{"num_hidden_layers": 10, "hidden_size": 128, "num_attention_heads": 2, "num_key_value_heads": 2, "head_dim": 64, "intermediate_size": 512, "vocab_size": 8192, "hidden_act": "swiglu", "norm": "rmsnorm", "norm_place": "pre", "norm_eps": 1e-07, "positions": "rope", "rope_theta": 573000.0, "rope_fraction": 0.5, "qk_norm": true, "attn_scale": 0.132, "bias": "all", "tie_word_embeddings": "early", "parallel_block": false, "extras": ["value residuals", "LayerScale", "capped logits"], "init": "trunc", "init_std_qkv": 0.0327, "init_std_o": 0.0327, "init_std_up": 0.0327, "init_std_down": 0.0, "optimizer": "muon_variant", "learning_rate": 0.0116, "lr_mult_up": 1.4, "beta1": 0.95, "lr_head": 0.0127, "warmup_steps": 58, "schedule": "wsd", "decay_fraction": 0.559, "decay_shape": "pow", "final_lr_fraction": 0.05, "batch_tokens": [16384, 32768], "max_seq_len": 512, "doc_mask": false, "train_tokens": 138400000, "max_steps": 5720, "dataset": "wikipedia_en"}
Each number is 128 + 32 x the weight over its row's rms, rounded and kept within 0 to 255. Layers, rows and columns count from 0. Numbers have three digits each. The size before them is the row's rms in percent of the matrix's.

# down: layer 2 MLP down (transposed), 512x128, rms 0.168, rows 312-346, columns 0-127
# gate: layer 2 MLP gate, 512x128, rms 0.484, rows 313-347, columns 0-127
# up: layer 2 MLP up, 512x128, rms 0.492, rows 313-347, columns 0-127
down312 110:143084138147166203165152153074171183163132151155118094141108151162200080125117140157135151134120139111119109165099094111125135099138084159132170139164117128060197185135125092153157081144138160148127085097155132136152157117069111142175120120082211125159120099103163120135089150083112131186087110027103137121099161160143106144094147085132172129150176083139160163132105113120121133099091
gate313 098:139141127122089178094182099074210150124132164162167170106136131123118142159089091120176158190106119139123084163185134140103116106118092106144133106140151090128100150076099138086156186120156141124093082127133130065126214143103119171145130102135127129158130087123083116161078092105164158111175175121105103105065143107123052178145129117115176058128153080110075140103115110122134131078095
up313 103:104091156088168161095172160115115137154148119162207122152124144066116205158117125138162154163097065164117060174145147121151122097181118110108159069095150122120149136090153150118128154133185141152145079133133115087153145165084148148137042121129082133100133130139128146129126147105145104112120149111080106149147047143127105127144094154147165122128054094062144124095082190141171084142075
down313 100:125094148118161135131124122095140097120141135195160138103112070176135070139121131154178138171052140083117146105142174186135165110120149078133141035117125129129144177161042138126166150142072150134107079103167129099109056108147162149161151100138109101142094125102128068104134151169125117124067128130113105164126134121145102077072155132122150158112095181103143127059090105132151055161139
gate314 098:113137110208144127188128117108118110146118150187099080097077108186102116174132099146122175101151115117125170141135161111162166190155165096123113137116153111105156125136091113162165117115075109104167076112126124095171174143158093149176119095150146137145106116082133130161150187123140093101155209153096099091145155185134176122107186144146146104138222140160118056125087181085118121142148
up314 094:130155108188127135175171126104114191102127142126140116111121161157114121186111076154086135132117138152137062175130078093135186130093083088094146165103131157113168133153111129110153138118132153168112103090118122109096130168094040175126169141118152197101150158135124121216107129177181138126106148141126128112152124168145138132156204100075154102111196108138073106108090155160163204132144
down314 097:127106112069170087105123070174122115057128105110142136143102131043147154207171120121146075098126147167163167116152169085111134109110113163132129115100060206179104138107120125052137113150161108138145122181114096153084150058106159145145093175141114169123142120124125145146131106103147101172090115163132157158164172122143117131136155136118104189134113127142181111091177112110155210104111
gate315 103:091109149178126127141112125150171176204108177113182153144087128118085066095132147184131122089163123119149155146095158162088127179104138181118100118165151061121103155109146124118157076153127149127160159154092112137099087128133164103112130174122112107145101155117071136097122111079122133096073163149066098182092104146101173105078047187141116089154182136170089088134131143119149133122188
up315 106:184087141166103077131101111109113255161162173124150143213083145107094134158100139140156148148122193196138134109048154161102128099126093173123114144119160101073100133163090153115140150153122150128177145086128112110141104123129156143131140146065147124157109130115084131099134115080121162158107165119117145147114077145113135139177058161106119148172167117106069143187125144141126161142094
down315 108:168218107185129107124126122157104094117136176118072130127145120189149090127105143125143124155144166163162133090124148116122136091181092145134151173151143079145129119101067071117118132171093165112136155094157137134178063165075170121202068087117112101113150112095111135118079090148124084090117127171094141069136141149152108118179171078171132116167135126101131115169135088071052135142117
gate316 103:092192129145124140139079124129107120136109148170150182130115137170172094120137147108113143091153124112134148088107162107045112196178121196108113121146208141125140142131107169143116129098110154149177140119087136122083113106106126119121076154085153074167123123161097114159108112167084113120080112076154138075121111141121059157205195073108082169168141138137130077114130150097184140068139
up316 098:074175123105140106139108110147149132106184096164109133079113114138149160111142093110123111093156129107188117158112156165087138158151127163104105139196182116075143122200116136094127135210078059113145131163089126123102159091191118101138112142106158110164143139171133088151084162213124104139087126106151169061118122123145071124151221090150114139115115083167107168142132138124143139077146
down316 100:070135163139162127095156146128070140122139114134128144169078171126102163110139094106098158214119107085175118111159091118122110108106124122149189149116186178124110139131085163090104131082116134137080089119150195159108113168112159152112117153143088126160102137131126109148208139159194128116120114074187142160217142088158105063120127138132088117113122074106156099125135123057148158116063
gate317 099:166137148172173140074143105142138104105129102145122195100128158119102141145120126102156146107124142118156177082085114068138187143159094159120151159083104165131151125141155096077121152104159106155175132070146136130135113202123177191124105126116162070110104095171133098140102164148086139157064127158192184060064106192121110126159134101132107158157120073086136116081106201116149133112135
up317 096:159130099177182102097116166116125089084161122123110136150159140083099143103130096140119156072142157106113159098129155176151172163118137191147132107107172109152145101144140098071109132116170088073165161086173108071150117146161148151128128149111136054147126162126100109146102155164097123137101190193140230083080121151131116160145100172133168165083159105108090097174126148121210149137143
down317 099:117135136100161086090069116136113103105143133137104139136158140145118126087055092148094168165106130155167130110152107194035082092138189122128104115114112119145135152074147125126163124150125162150104185146086126147117127117108119062136103136111101179131194170057127127131167071142188154144066140073109133161149134101104115145112155155147088089149169082122108187155112152093054174162133
gate318 092:115148166121136205157136134171173160097121137141179131142140124177180086089113117104114197107092149091113114150176139150099114152098162142147100121134132112122141135093064154051122136141122108131200148133145155113148099141080093065146154050073157119163142143153082053168140118179139144112135142171070122152202115073175138117097110130164182122104118148121140158137163149132096139116075
up318 087:152124082119118048138073105093115109128129123115078128113121136110110161136142093140138069145146131149147196089090073090150147130198097142074141121111123115140110105177170110151104132102137153160114122114085097146104160118160148168113100167119152112083140105129162193161104157090102112142152135077164127132034110158077085135182123140061073186131132151144094069127090128104152135149213
down318 091:120109118138044072110089056095072090149205169171177126129133129079115119147122145128180071108075130155080148136116137153154072110153181155094100166189101146118146166147109156120117168108159146092130148125189132139070120077117137106138128089106125130170138077102106178087102123112134153149135149122108169093135119176138115176140157107127057093139098100133064113092077113124158115159143
gate319 103:157106169184131111148147103158163209127117148106162118120109100131094132153098163167050127182154136113068165155089190134137131152136106096099157106118141077111198189101164088155100183088172087115161138160143151088080083082180110164164161140085141136104141124106086114121179141107126090149112151145113137174147104148139100155125123078136066092159155122116116088133063102118150116140180
up319 088:166074204159120100181153126138125197123135124154145102133104088123135167135104150215064162137140154110072161140120198138127099159132127140070161134115098102124164140079139091152111150122165091074170134138108110109106079126152148165167133164129135078128092111129111143140208150089111076112130100141147159204159124097189103159136115137163075133122185084150119100108102113117095134100178
down319 096:133104102126098134090121153126111105207110119165076140068190098086141128129076099187162138136193165141153184112115140134123151128191191146116122118099139103133142121180065106171142155083066118164132103119167114085136156127168110140104108167152136137119144167168187145202177131114176110141148130162133105156164178115124175143109096162154161095116060073088137101150098084128135147106157
gate320 100:127112138147099136150118123181125164106122082091146081122082092125110092129099180090125125146110144145090134109111109103120182149136129145154128166142099071053104221128135144142169150090108125161111121121112091102167111099171097128153116162149108116151134175152060134136140151128102107132090114152117088156185073088090137104151143069103182121160093134055066035088061136112173153149130
up320 099:117157066177159153105132085155073091106155117102094092123091113162099127125126132142117134118167136146126175085106105113130118193113157107185111097128120096132114117143127188135101179124063162114162157129137122117144116049091138139175069147084090089152173173166068162127094155094137103096124162213106054127135110068134133115136106127167175078143105173138181110147128163119134092081161
down320 095:087164099103161093121186133100115066110149151093073141111126147121188138107159090158105135135133139149154095112145103133129121153109169104164134132101128133113136093114033137107162124108102111114115097152154116148105113134116188118141133137145174085084116129057154148143074109147113088071031105098178100167145190096164123134188114100077126060122154097169175146170094072114135109129183
gate321 101:149163151135146174121171142145114054198140124145113083140154171170102123182083131086162137160206188171148176142177134107118162195109094159142149111125134145154108115089130161129159134092148118125138092043116118128181077105145139155124152106110160115107164081091177147127084138141122125121087176123128124145166132133132185134099135195125088162161155171129065089119170122172185134150125
up321 097:098142140097072110163122120122137110132101152093194151133088146120134106111109095145145138097101140139120153166143117149168203095112133103186198182124087146155135141110152095171130174118128096176088161158068093143112149099139150135113138090116059113113069145067049097139085112161212121131182154104092152137173140115121097139101161126097105096119195108131090075082091143098111085156138
down321 098:117149085117075091193106148135127062154127097085165114118161120062100152084050067132126117086136080144149124139102118083143121099108108106181166168155117159121114148162107151147068145120134099063116106110155161131173156149134134153139130141128145088151149105076070118136116073104142100095114181085098085096164097130140162134103215090150060118188184142104137139121137120148142153156169
gate322 096:142098153107157139043137133155159102067138097166113105109134092106156154130122164140148137107147132149119057140098142124147171078107111091147140133156121141085127180154137113116124127138168085145163102091078142161178125161133116162131130166135218122208123135148142145153088136092083205170182143123079118106099120044100109128088177170100157118123067095130104183088149171156098100122109
up322 097:111139096154130102207089110118115161190109134087144149163151142157098143109124097132128142146085125122093166094197104135108121142162156104096121115094091119182129095117113176148135120143094137126090144163161119063090102127129126085135125114120033127078161134125104093128138106172158076084062151145194146162144116215173154175150079080154131158139192174126137082143124098098165172124135
down322 100:113104096170153110160148151080122072153128157181156141121170174137155119155137134096125133070148154078103099130166100083124193153148166111136095126098163120151121127143151168053149140116052170093091149197187098091119114131151166143086103148174142138067091169160102142112154080132143070115133139108090089150138100118118141166123112064104112137061170123166185107167120134081124077153129
gate323 106:128140158157154119165102160109180150136135092078149121081120163132092068083111123127140128102138096185151193164164142146118121169119108103100159182104154118158127169101128166085118078116114133118167100119139150096071133112103179128131215131099115182090155162160179111157099158104110134142112174115067135062216098182104132144134152129133112156110159115091141060095066079129101168131127
up323 103:130097137119129117073105081140090109163141128178105128132102120159185220190137090180113131183084161089137080096160133114129115121088158126137078104098119118098159106148106144181117140130127141167083159128103102148204134175125103165150061105122141063204101077083135163124171135136099122143135081111202105185068150142146115125112126130093126118144083135151136128149149158121153070123165
down323 105:174090125143129153113117131137156100155131166119118120068111153121142162129139103097108108104099150117101134090128086125116175112119125103116136081170108144158156117147152190139146142103121152091129145154113099124194114129124107095080080110080110056209085103141102130075067144194079090121134146137118165061063093168153116109104139074128102113183154128112123196138104222121159077085093
gate324 099:139106123146148164106092089130071170154167137118137142154131173139091068164144173172163090185135113114154161099125096118065138102094149103068138188156109102122140136109143149148113116177134121098091132214144136104143105135105143104157088107135173171121136136143125100124109102095170138090098149116077139082130065077145170118138101136149105167163125131117226074042090169144112074144155
up324 103:135160131138163148120124091114146131159155158176112172199133178147111102167210093134132102074188163129159136112140117094109118125141127155134107163184095134149120127059100085073144115108151164138176153209150094183162114151092155143195107158146126150094145102118165107119184093126079149099088093128118131100146062137147155178153139114154133086118098121117185134150096137135180046148145
down324 103:073128178146116112102115098182121125128135139209098119129134156175112116167161119174129133117143177185178170099137062080114107128192093146098094149119136103080122131047125092138108111120112129115162148080117130162113152096143120106162070099134110184045108102142177096125111115126203143111099109097097185143166103110152190135125173147191158125106100154094155158175091142136151117110116
gate325 094:161084160138118125122111189165135089172126128205123136079203131124133120154073071173127091143092114134087138082051132155136153125198109146139140064105157134160151110123151150098109103144138090118124105135097051097117091123155154086155121090147109142121083122133144140113158135127106090169202161099175185124100143087171166173115145084084107100097135158106144158098119144095190098162153
up325 095:166143164142175149063094152085137141204097120153114087162176126127110131138085061150095101129092106141086090139096152181123123135173118128161100104136132182203104148102124139103105146195142116139142089118074136126125124116125154107142149101147110150100149128119128185128186097119137109190155134065202159141122172073189110162137142137112111096170141182131131177074063088103119099158101
down325 095:094145123128166137127126131190064149187059118111119171095140197116107088118143111168109150120105098107159118109172111141100097180104160113113125116140188118155152115094185081163134142146144130128135177092134132109130128105142126098065109123156178133059098187166131088219140109138114121160133074108106150156031183102124079131138081157175113140098080146127139088148131117113173143114105
gate326 100:153091094128132110128160125143124213128140155162157146140112157166144075124081143103121122094143071181161089106145141108085151083109177180143082163120111146134148115131157142100133160221150123098128143196137136091137145143116108134118181115183132132078078127155147125110116096123135170168120150114000079150145113116139166066129097148131143163180099118168149149144077185099129118136125
up326 108:099158109115136141125066102130119085117126111146098095108167165114091185155140099154126163112072173120112120157108091086124136140154073049168130114106125098132091142155060132139125127055124105052132117073121163156144119109081109092153124131132130132133142155163110133137162178145130118109104157147255193097125140155122132159140123068117144079119142132107126142134186066107109141107128
down326 103:117079149210148084155155139093149154114119142128175060127158152100183099119079155118183147160155148089136159156157127150141072155105119120115108113117116160139139083116108191096100146119074182100133057145123169150180123136174151070078131092113155141168110111100150168188119146087133139141150145154161103150161128087169122154123140069162087099137151164126161118175074201094144133173149
gate327 094:160122125112081166156152099087043155112146123246106132134131136191073111154163094161129123169128144137164170130163170151117139114088173127107134127140117153154150093122085142118066109141137063121129110146118136128126169147108159132071116132142130122125139177125128026157146153075126088075154170056098127121124122118125159090164165117148110116110175124129082145060117143135151107189158
up327 094:110127132178149115085106133206204109103101113068152089096118146081192132090109158156143079122118133131134121124103106108128120129172086150143143101129145124133123134175196069113154163157145199138097183117115105145117051115133135115140127134125126144119118081176090201050091120175142178174122080153145129165165148157113085151131099111166161090146082080153142117102133121124072119074138
down327 092:116155103163122108103109140150184139128163219096070126117161128158152140102099124082185105137139078124070130147137121114106107178155126097118098175121182110140119141057071040198142167146075104057120132104105136116171070131098080100117146127150161146128133060139105157153129090141109101124151193089123132096110156117112138143116199153081116144123113123128116116138191133163094154096129
gate328 102:095133168132142139079109102089134089151158124100165137151131168099121116140094111193150155088150097113156141131093050127120126106126172100136066054208114121085155214121097131085101143108149162095188112094138098141184095184116082136182124111155121131098121139113044171163098098111131175186084115137138138169113120157129159100181158144151079135104130139113120143079133111177121125128103
up328 100:134117098163130126178141123158102125108083130179116160140103078175144128093156128088109067157120180118125118134157142117161126119142086174134181171091168178182087032154166114110167136109118109155066181153095135151132140068098168117090131139110104114093128140184185107098167189108136088073208128109120097126102105075133118115105094088119178111162082162138118158156112147130156120131166
down328 102:166179146147109145200166127110118126147181158101067094160175108094086083131157153167111177173111120154114117166063123129151174147172153099116095124124110088111127154131124183151149171139169168059114140138152129072012119191096101132101108132177128142097105110151097114128166103148147086115111067114140103155195146135098125101086132108120106115172128152149140087137137125067141096108124
gate329 103:102170186159097110117143137085135114112130126112165122068120118124071116130131083130120131134146187123085125113102048076059141140209136132105122133098199135117132197125140121119105067107119154145089106117137153094040121137179127127097166069142089098104157062137129142131154115130134128135120093146218133150166160140144089171094159122035090128159098125104126129133097125129142137089113
up329 103:103134199154100132122164090115151115109122124120171141070146142114088098139128071120129125144147183135100137116085029079080165159210143143110131127102171109114091164162122152140141069117134163153097136114146169078054150122163146131097143109122103122097161028135121130125166096133135131149118078161196153131157140113160087133104185119031088115138100130095159118132104133122133147112104
down329 095:160140096080100164079116085110128179101171166102105150150101081165088136139181131112108182132178148126117191159108083143095125162133144150114043154092111108173160099194169088185115124123075086123131098072130103123118122173109132113117075074101123149107145147071153100140098104154106096116119110082119133209117150073158068115114120124161171176123105078126127152152094107158135134108096
gate330 095:096116154110141094095064123088108098101170144154154122112106193143172119101157105191089106186107138092077092153152187079092136124131113153127175136187087154140121112088115093137076175167200074102181154081150126143148131096131155171110092140188162155135144159126085171101094124089138140123105150142088134097149118168120149103143141062161090150156093146140158209112098125158091115123114
up330 095:159152053127117162118191129179069123146117126120132116182138064131110091182113148088115129075145077128131146100121073149201117094152139109112096126098146095117156134150170175115136087178111161153072096185125184125141130141140121157095095079108157081161139098143159120115123108147128092092191110081159149155133129120122151116123113193104120098070163164071101082142160167076155182124155
down330 095:152133091117140126107154123157188088113094198103114117161132123169109099061090123135204131076133095103161154098138097150109044136114200124122122155090115125141170089143152131128122131136095167131104124183142108161144115157135083093091153128139063141115116076166150132101129135139180144116163135130110124168119129117131100132128218114099150172122157210170088089112176177064133163071147
gate331 092:162136145160187132150159131095160139175155116161090136146073136070130108056148101135146114106151136181142115171116124110138145079101119142100122135174134217085082171181134135138121128179129130095172149097150184088080063158074160146123111147167150165118072072108099145145112155166158130115089163153137168126091091176118114136081067127082156133109109161124108101058165131081126112102126
up331 094:105090099086078126151133126138118106051099125100151122106144098158136125202094136098104130127129138123146112101103125191163095163128154138156156107108090076173134093128126130116123140126132158140048111133129098120122194119146096120149126159097140096176199212153198109128155136126059162115125099117144070141180159074136165119188196142127152093160150114089098163179075140167168162140129
down331 099:189089084144129139165092094178175111131104081135128067158144170135127110154107192125193121170086090142159129094098150114104120156122164147109167124117155043133146132104106145069181144102138152123100111093105093145149103147150175100140180123054081094160141123147133125137080145094166121167066104111138136100134184106069082106118087117106145173092089074184154104129111140104097136171130
gate332 100:156116086108116074150115182168097119166136069108147124149073172136096133032106125135035147116102178132102113138136127115114133109090123130107120114128104159114181201094111098143087097180109135110060113127119118107096171122167139071136166091106152110183124172084140171063101126106076144126114093147087199120155109107109114166097149101154071146122174116137130107085131100110125129084101
up332 102:138149230166132123145159091141199150082152163125115129183148112129099127136137130158174098080128100136108149120095116154145147117073146116155102121142141123137066147144125114196005115092124064123127163130150147179113138115105159158119134129118141148129109100149119123142169134172148096190078110126106157170126157182153136134115135132166154082156111094041103100142124182108122129164202
down332 101:126107099166180048137127121142130124155125142140164105146179125140188112154098126104145087138158070138095160147119090127106114123059121103122127081131145116082091120121166111122180125098151124132126158186095106110138117156087146165127164122149134131134215133180149044134126219113145111140147142140139160112165075214154114152101112119120123027175117185114109138171092097127107154113101
gate333 100:095110156113119150124143101166116120122083139086130062112158194079200089109100127135144162093121075149115142171122113113078116168141130140158102145106126170148124137133152159142109111130100112119135112128124147100067067089179151140087109151183087126167130093137189196131072163188131152134178116182129131157184141111008145096163140166144128124114104115150143120130127164053133165120109
up333 097:122109141112110131118137096072049141073098137128136088146148204072135082099118143131131182089149038132074127142122159106098092158159122166151108108077067150123137100117119131199106148149108079121119142127137142074109101113140179126118115126153097107135127146131177220143104159151160116156147117166096134097178127114034167059124121170132165120129144120133163137115109109067159150098127
down333 098:110125171173082171068088090070181154112124178123099153103117132152119113118158185113119155115118152142151140164121138070130148141115135084124128134195136179141116121134163075140093095126064180151122138092167185123126164121128180138081099104078178141124140118092145136146125110152162110127090060140073166079108134056124097066182193093170128101150128101104175133151170118107131165150154
gate334 095:128108176080157199116088199099145147079165114130124168155135124110149048179159143058082181108094109086097110150115121106068147182145165140078119114159116112064091177139094109148101152149142126034099139137142127108106100102126126109120109116145115095164168184105105092165091130164097115082134168094098120076112123129116150071106098108116142158135167133138080114106110076146144123087137
up334 100:163117100168090094138192097172121181155096120117098091137122107147070170064093089194190145121124155096116132124129114140193186121153089128140117121087138136161084088121194137075173097078157100210148185123122125145162166107116098163155173130119135165137129108129142128092144103127155066163135138173169161126119129115110105159120122157132192157121115110123101143149097200146119120201109
down334 095:120084136184094177139061111164120159113108170114149069122139122139155117082081109155183120123160140086142138145138154125150098122122094147159116100111110146178182145123136109126111095128077058089124115115088140067082083126109177144155097140163090134097047107131123121120123082084075091204090040123074093108131123074105144152116151145109123120121163139125099186085139140160134063147136
gate335 097:147169139168175166118110105131069139090112072094165217134130087095128094140172106096113114162139117144111148138087141101106125125153125153106145099149127110122151150137154142110141097205144053125154085096157110097115098075108108116125119162164187080153112058083110132076144171119111102080102163103175114186144075127053107118130142149099143080064133120156090132079184135101129158092119
up335 098:135107112092090142136162171139159088219158138083124048124120126153139125168128063121155153138119163101217099135178046216133108161095120145142156132102142114123143094135149124169114134092114180100081178147145127138114155163111173161090132115075114204119181130155147100114140132159129132143150122139144174062127122063119114141097110112162098105153136070090142152137126148155133088104105
down335 093:107087115095138057090142074170146113072126171150153051117115176108141147097068091151111137166109192120123111173045123109138153179161129148097152178139151095091106143111147075141117149129140167134137117122155149136146134146140143080109163149124130129117102131118090169182096170085156138150068067121073144178153094096057146064156169110122087108100090144178166135125124094115159126143148
gate336 104:129106205123109137148169127129120124084191106155189135083107115107107059096100139153088124118114133211144170130170097131104106187136127163111206163102114155112120127136104124073096133170158115138182146147102093048087146133138120123104095148108136148096121135138138132104125137122080173160148136135049151091161117202102065113119116100135169169136096171202097174120154142093103130143106
up336 105:180073151133124142157120130117092179120146135159094114088118144095079166119101196135099167154146117174170124147170129128071159150146163170096158172075164129122088122139100112111109103155131131103149120168130107078105120173157118159160099126136113152080131128206118143150090083110118120115149093090094145114168133160117071129165109116213176176121140140184099172161161126023093104150170
down336 108:093145127191121179104145113096107121114135164139116189193168103169074149077164141106126116174201139199102135175154113156154188166147172100118157133126179046179149091156132074191109139130126091121111115136113134115068133149173158127082095143172114160131184108145120142124150089115143136133143106126106122091159147110096185086121113181165122192128102106120113137145138074123133122078103
gate337 096:119081127122112127173044134099133072083158161117155083168155170169137159171108113140040106159167097159112118139069213113142164160111115173098146154137156130119142136104130155147091129110144156129144100165102105126114064173184162111117126151192094076137173188165161146140126118172084064146133160137079101149102117147131146131156154138176151145158147159091187103104160140161126142102112
up337 094:152151139154120126119195104151086184164120117131133172116120089097133115107117139112191131087072124113164167133158078128084031111162147083138096116147102137125114111156144086129162138181104129130090140093119136136119200112058085134128150115068138140127113045088081114122132142089161203104124086112176138124109117098090097148121135107100122068099140092160059196126112124142165114167153
down337 097:163159111114166092144076128163095132109138095080111145153129126101128127101119092096184107125122188132142193117142076109094127128076196134150144161135112153068131117162165175101130105129140098060139180092172068085107068187098141112153138144126132103149131107110128179117119122109098097082120128119112180105195096131114144169120175121019082140112149148128069165119140112140158106106188
gate338 097:076143107112153099087115104123178135100132179161155110141095152117137137163143110113164088177166190139140187152125150119111158129184074094081078117111170127148120175114108177105158128119129110114053122132116111076150134115125171178102138144076150132156161187193115167134142123142162134156077205173048099150131113073182166136168152150094130124076142154185142144121132176161124139147119
up338 099:127110125110158116065110077116118153101126227137115080192126178129149124148134109082167066157177174118157173161121119138128127133144064134105080120123195149161124140131091168107147149117118106107042079152101138089159147097119167184126098142071126119123154161172118186113138059118153141168098158128083111139132147059163155149150121105115100168089147125174129172104152151166163142120131
down338 100:054151147149114153096104120060067149124125121118080090124108100149137160137154130170092089087102103126134122089118187089156088169139097116119092120103106095128127058185145119081089131115112153075148087160143091155136177111137158129125061171123164092109097143152129108110095160169128190166117155157064119116134122186123119139185144174190163168059122158167141091168131111156156111157097
gate339 097:125183184167122049116104152114069182141105120168119127108127071091116138087100155094114067216126134109092082100120129099093153102141116177113148126085165131134093123110141173108151109119108184135116120089130090096102080150198130129077108085102156100157102078095187124068095109125062132174112131140138074101128111127153105137106142098071081114136122164149148109130125176127178167114151
up339 092:126100090133144187142132082133197137135177167089141104137122194132092126176140115137148156125132117151156165156140134150147138140091150115114140136175118119091170131124119101175138118074122089094141148124155131137120152114110094160133217149176069150084105153134089116175177148111174081094137137165130163149118155085084136109183091174171192151139163077090172125158143099195069119149050
down339 094:083117165147106114143135128177135147122111139104172144149094147115105141124099071109147203105117086105099079133069141158155140156151183106157167168164177115010222110079110157076106119139114131100081155125119133110121127125150158077170148168132097149065138155084139145141101129081082109125089163092124114131157044173169114137131138073150127110149123123141112121177117110138107136169110
gate340 095:181130105181129153175169135124117115151142104169154115086163073174189182112116159158153147152077139189108101138127090119116121103142137183156143122104177086127098139207152172050133166126109150095127140103167131160178145163119101101073187124143114137131115120097101132195150126094135145063113119146159193162097136097086129141123135143103122091144073187132145211094127147118160119138153
up340 098:135112159093118112186116125113142099145142108158147178105134104147120145132097095119160143179191103095150147102135098147180114197139149123095107153102062198090116095108104080143121064145059113165094152116089167106132139183114153178177065072117117098098117181119111102149139122184071149155133145138133078095112186130078135102110099079145120152081099112114080084178144099133172119153139
down340 097:112142080147123137104102103182154128152104114104119162085137163132102128113128105152116082134200110105113134162124187151075185197144117140140121137095111153133158131080085152150149094178064064086107179077151120114137204134101165130164067069146180117132136120141153093085110120112099135182122179074128155091121094157104204106110129069150107153134120165128114099086128101132084122123182
gate341 110:115103153141128148198171134187171102082130123117127125119132080134106130078096185156173068129134133056071125121101096101104197176164142109148088068113105174156126162145140135177119185169113161126096121112135153145115107141107140123170133070100113160164152137027123124063133112155166125119150161138108112162121111078119155120101134140177123161138132137104103069128142161122081075126058
up341 110:101089089119159127116170109172136110140141158077076145100135095144119130126080181162164102123098123090118074111121103101124159135150181092118050106132116139150112180165136166181171123155164126072150102137140135110127138109108188088212098044121108173172167104062123146112140123174137156164131113187172119124121096120141118141074142092181129116121104158137062072144162148130104073126111
down341 105:148103107160187095113097105130096142130122074139078088106101152102140138133098143171126110066131091129074174131107105159108151132150136166195105102148104144162198119192114128194116152152125178136137107119203167121159120135117154104109118104135139115055144114139132178123110180059107222113145062122127189155109138157170150161129093092120174163087158168131108120148137161165089120119099
gate342 104:136188108151115159149151133196077157073127152173173121088096143163135119137197075085118128119149113121112164139096143108125093093047149121127127147133137106142124123146077156200182113133114084112079102100129115072135091149136122080120115102142147132136121106085121168100162164105207157148164113055114114108225083190140119123099140119159136109113078142174097140152089143103141131094160
up342 107:133073112119111166083126113079153157121136163130149135118127153125108146147100121065125113148220104085147171128115087099132169209170118101138143136051150106150126123157144107140167098157147123153173110134148159112177144185143137173107130133170155111139154161093131131145148179127052169109110154178146200103114158058093123120100126169179140110135124122122115117179098161087136076136035
down342 111:202131160175121098111089114135095139122090119146120136129107095112132153117126070155107158171187149106137138063117061110114114157145093121110142117100152144083171142123092164190136061079119131081125080137129108156143071144114125117106134152065129164133113105114124124115151075131162151189071162076083128091104034092103161133124148132134114082094097074102131213144163147135119154081151
gate343 102:147139136107099144131151150191140130219129117128092104109104169129062126135156145155148118146189115072128153126123102156140147133163117036111155085096191150143121166100124193144095154156084129091141140144109140118169145174117193146111115118182146045171138042140164163135147157091098150061188105180126092144179133124114147138135102153168089098129154129098148124123144122144094137111096
up343 100:102093133146144095155101130103129132073123115158172125137138110147222132139126114108110109129096153183124105115136156091118137145121120255154126162159072146087137076199106042071135093157167117155100097148133145137094107150157076121140154174095142155089130218112134077097135115148125126176046119089158148131135162112159136114138131147093123149139125108148141162169100139110138149119119
down343 098:086107129087154151127168226092180072144125104142146166205155143140105130126107148082129119142162169134149122157139162072187135166111145124119090178102093114089162105093129084117119118144143126100135154114114144087092163115139142169113207121131138167134144133112067172159148096154121126200131167066170090152151136121118168112117173134082128142144197101129165142107159201088184151128136
gate344 098:069133110152184105117086117137141132149106150115140085126100166112086099152115047129116111124206089102165111082169064155073137103155091188055130118074134151115050119110169118136119154127197146081188088131171130146084157156133146143120126116130122124122139110107186132110143139113132111141099141152070113151164151079108089134052185080138162161146164132120120111108138110116104098088171
up344 100:155105177121093103124160152140102126112122167146160094100133117141146092098176100084106109117041172147073105142133181124128155174148129134146145109172198110086234121121109099114166075111057118160100127127120095137151138097105127066048121102132085132104103109092115052106129130144093157142099182144180164119134132109095105103128062136137113116138093171126099134113089159136149159073116
down344 101:128054145115074170141109153117114091109166100128173166082092172134137150136153119122122089173039130112098132165063083113129150114107206138140091190134157137154127137162143150099127132140131128121138104109089172098149125116161150120123095111139105062171144103123105211158100130203089153088193156134200164131078161125116143141143125115136103089185102109185125096108126078146121163115126
gate345 090:165148142160079152156130110101121124132131154118136106104056146104090149100080167150153198171133146117188127103110146132142132172058108174131141154118125101124091157123103090075113151146125161167084102092110124071076120070138134135099132099174090090114128143127146243099160187150077131144132172144078121142191125098098081161134105129089106163173166137134174151133148139122069138167119
up345 087:182132124100118104134131110086116116139149117144136105101064186061112123104101135171156213151108134105169129126130179164137133151057132163100150181143133093149107153141094140071135154130174139159101122128095104041072125103159145123093117115171116108130151156109140214118160176126056089135129173122108131170210121089099088181123098116115120156135171124153163144135153136123073121173100
down345 096:139154128156149119135144169108094092117152123091120151159091125151060125154124220169163191136094142145167117142154107143146134145088105099146145128171149112100215101105090100117159142150107137152101143107097093141119081118128057096150110147157145182160138148130051218136165156126150104155117074135142117104167061129128134130127144113196123143058154103173151140174176100134083170147092
gate346 085:087158112089140139146084156129082086184115094143200163158133142175108133109127074140127151139148154139114124130127106097158118144139113144163123201148116117069176162074108163175156127161147030133071082090106154115082140132142168143093132141129139093110141128080082125120120139090113159084109109110101121163144131093125153153171072134155075152081157156166061166078084103097125085091182
up346 094:126108194147136158079146071124183160094162104124105130095156139029092142160147128120148133083105085104127134109111138161114184066142118128094112092064117133167111130160113164154106106139170167140131160181181134171164085162143141141142130120139144147105120087157151157114132128153146087209124141179194113089095101135114112148092140105081158120117128085122142048190166132157101169170089
down346 095:119123103135141089132140117149132095095118179164106105069121127202217116166160155114094163117142088158122127148128119146072147140097179108066068092113107102155156098154080092133129179130134172129141112167074146105122163115079143116085149112139055125128168135129166089132093101130146144170196142112116118111161158134078105111082191128127162135144153215085150166112130150119112126070071
gate347 103:130120165113165119053160139122185085088095134172120160115173173187121111084133129119150103187140129159165125124165115125087138132145146101109121069152098237113153121099097129143108109141154081119150082186187087166135158085106124203163120119167115119187133122155126151114104181142170094082122144156105140124113102149109134127113129156114122184109148113050147194082146101139133100106089
up347 101:124151098136159082067155159133163102112114137144084154140182110161145105135134136103133138183146192150161115070173055113091151148098089192103086113133157130095188084150089124138139095103156075144131110176156138190102114090119090150159126157160129087158106068141111123113102133125103087105156138138126160169117140098139128123138107140130078175160150155059161166034131120164169131053115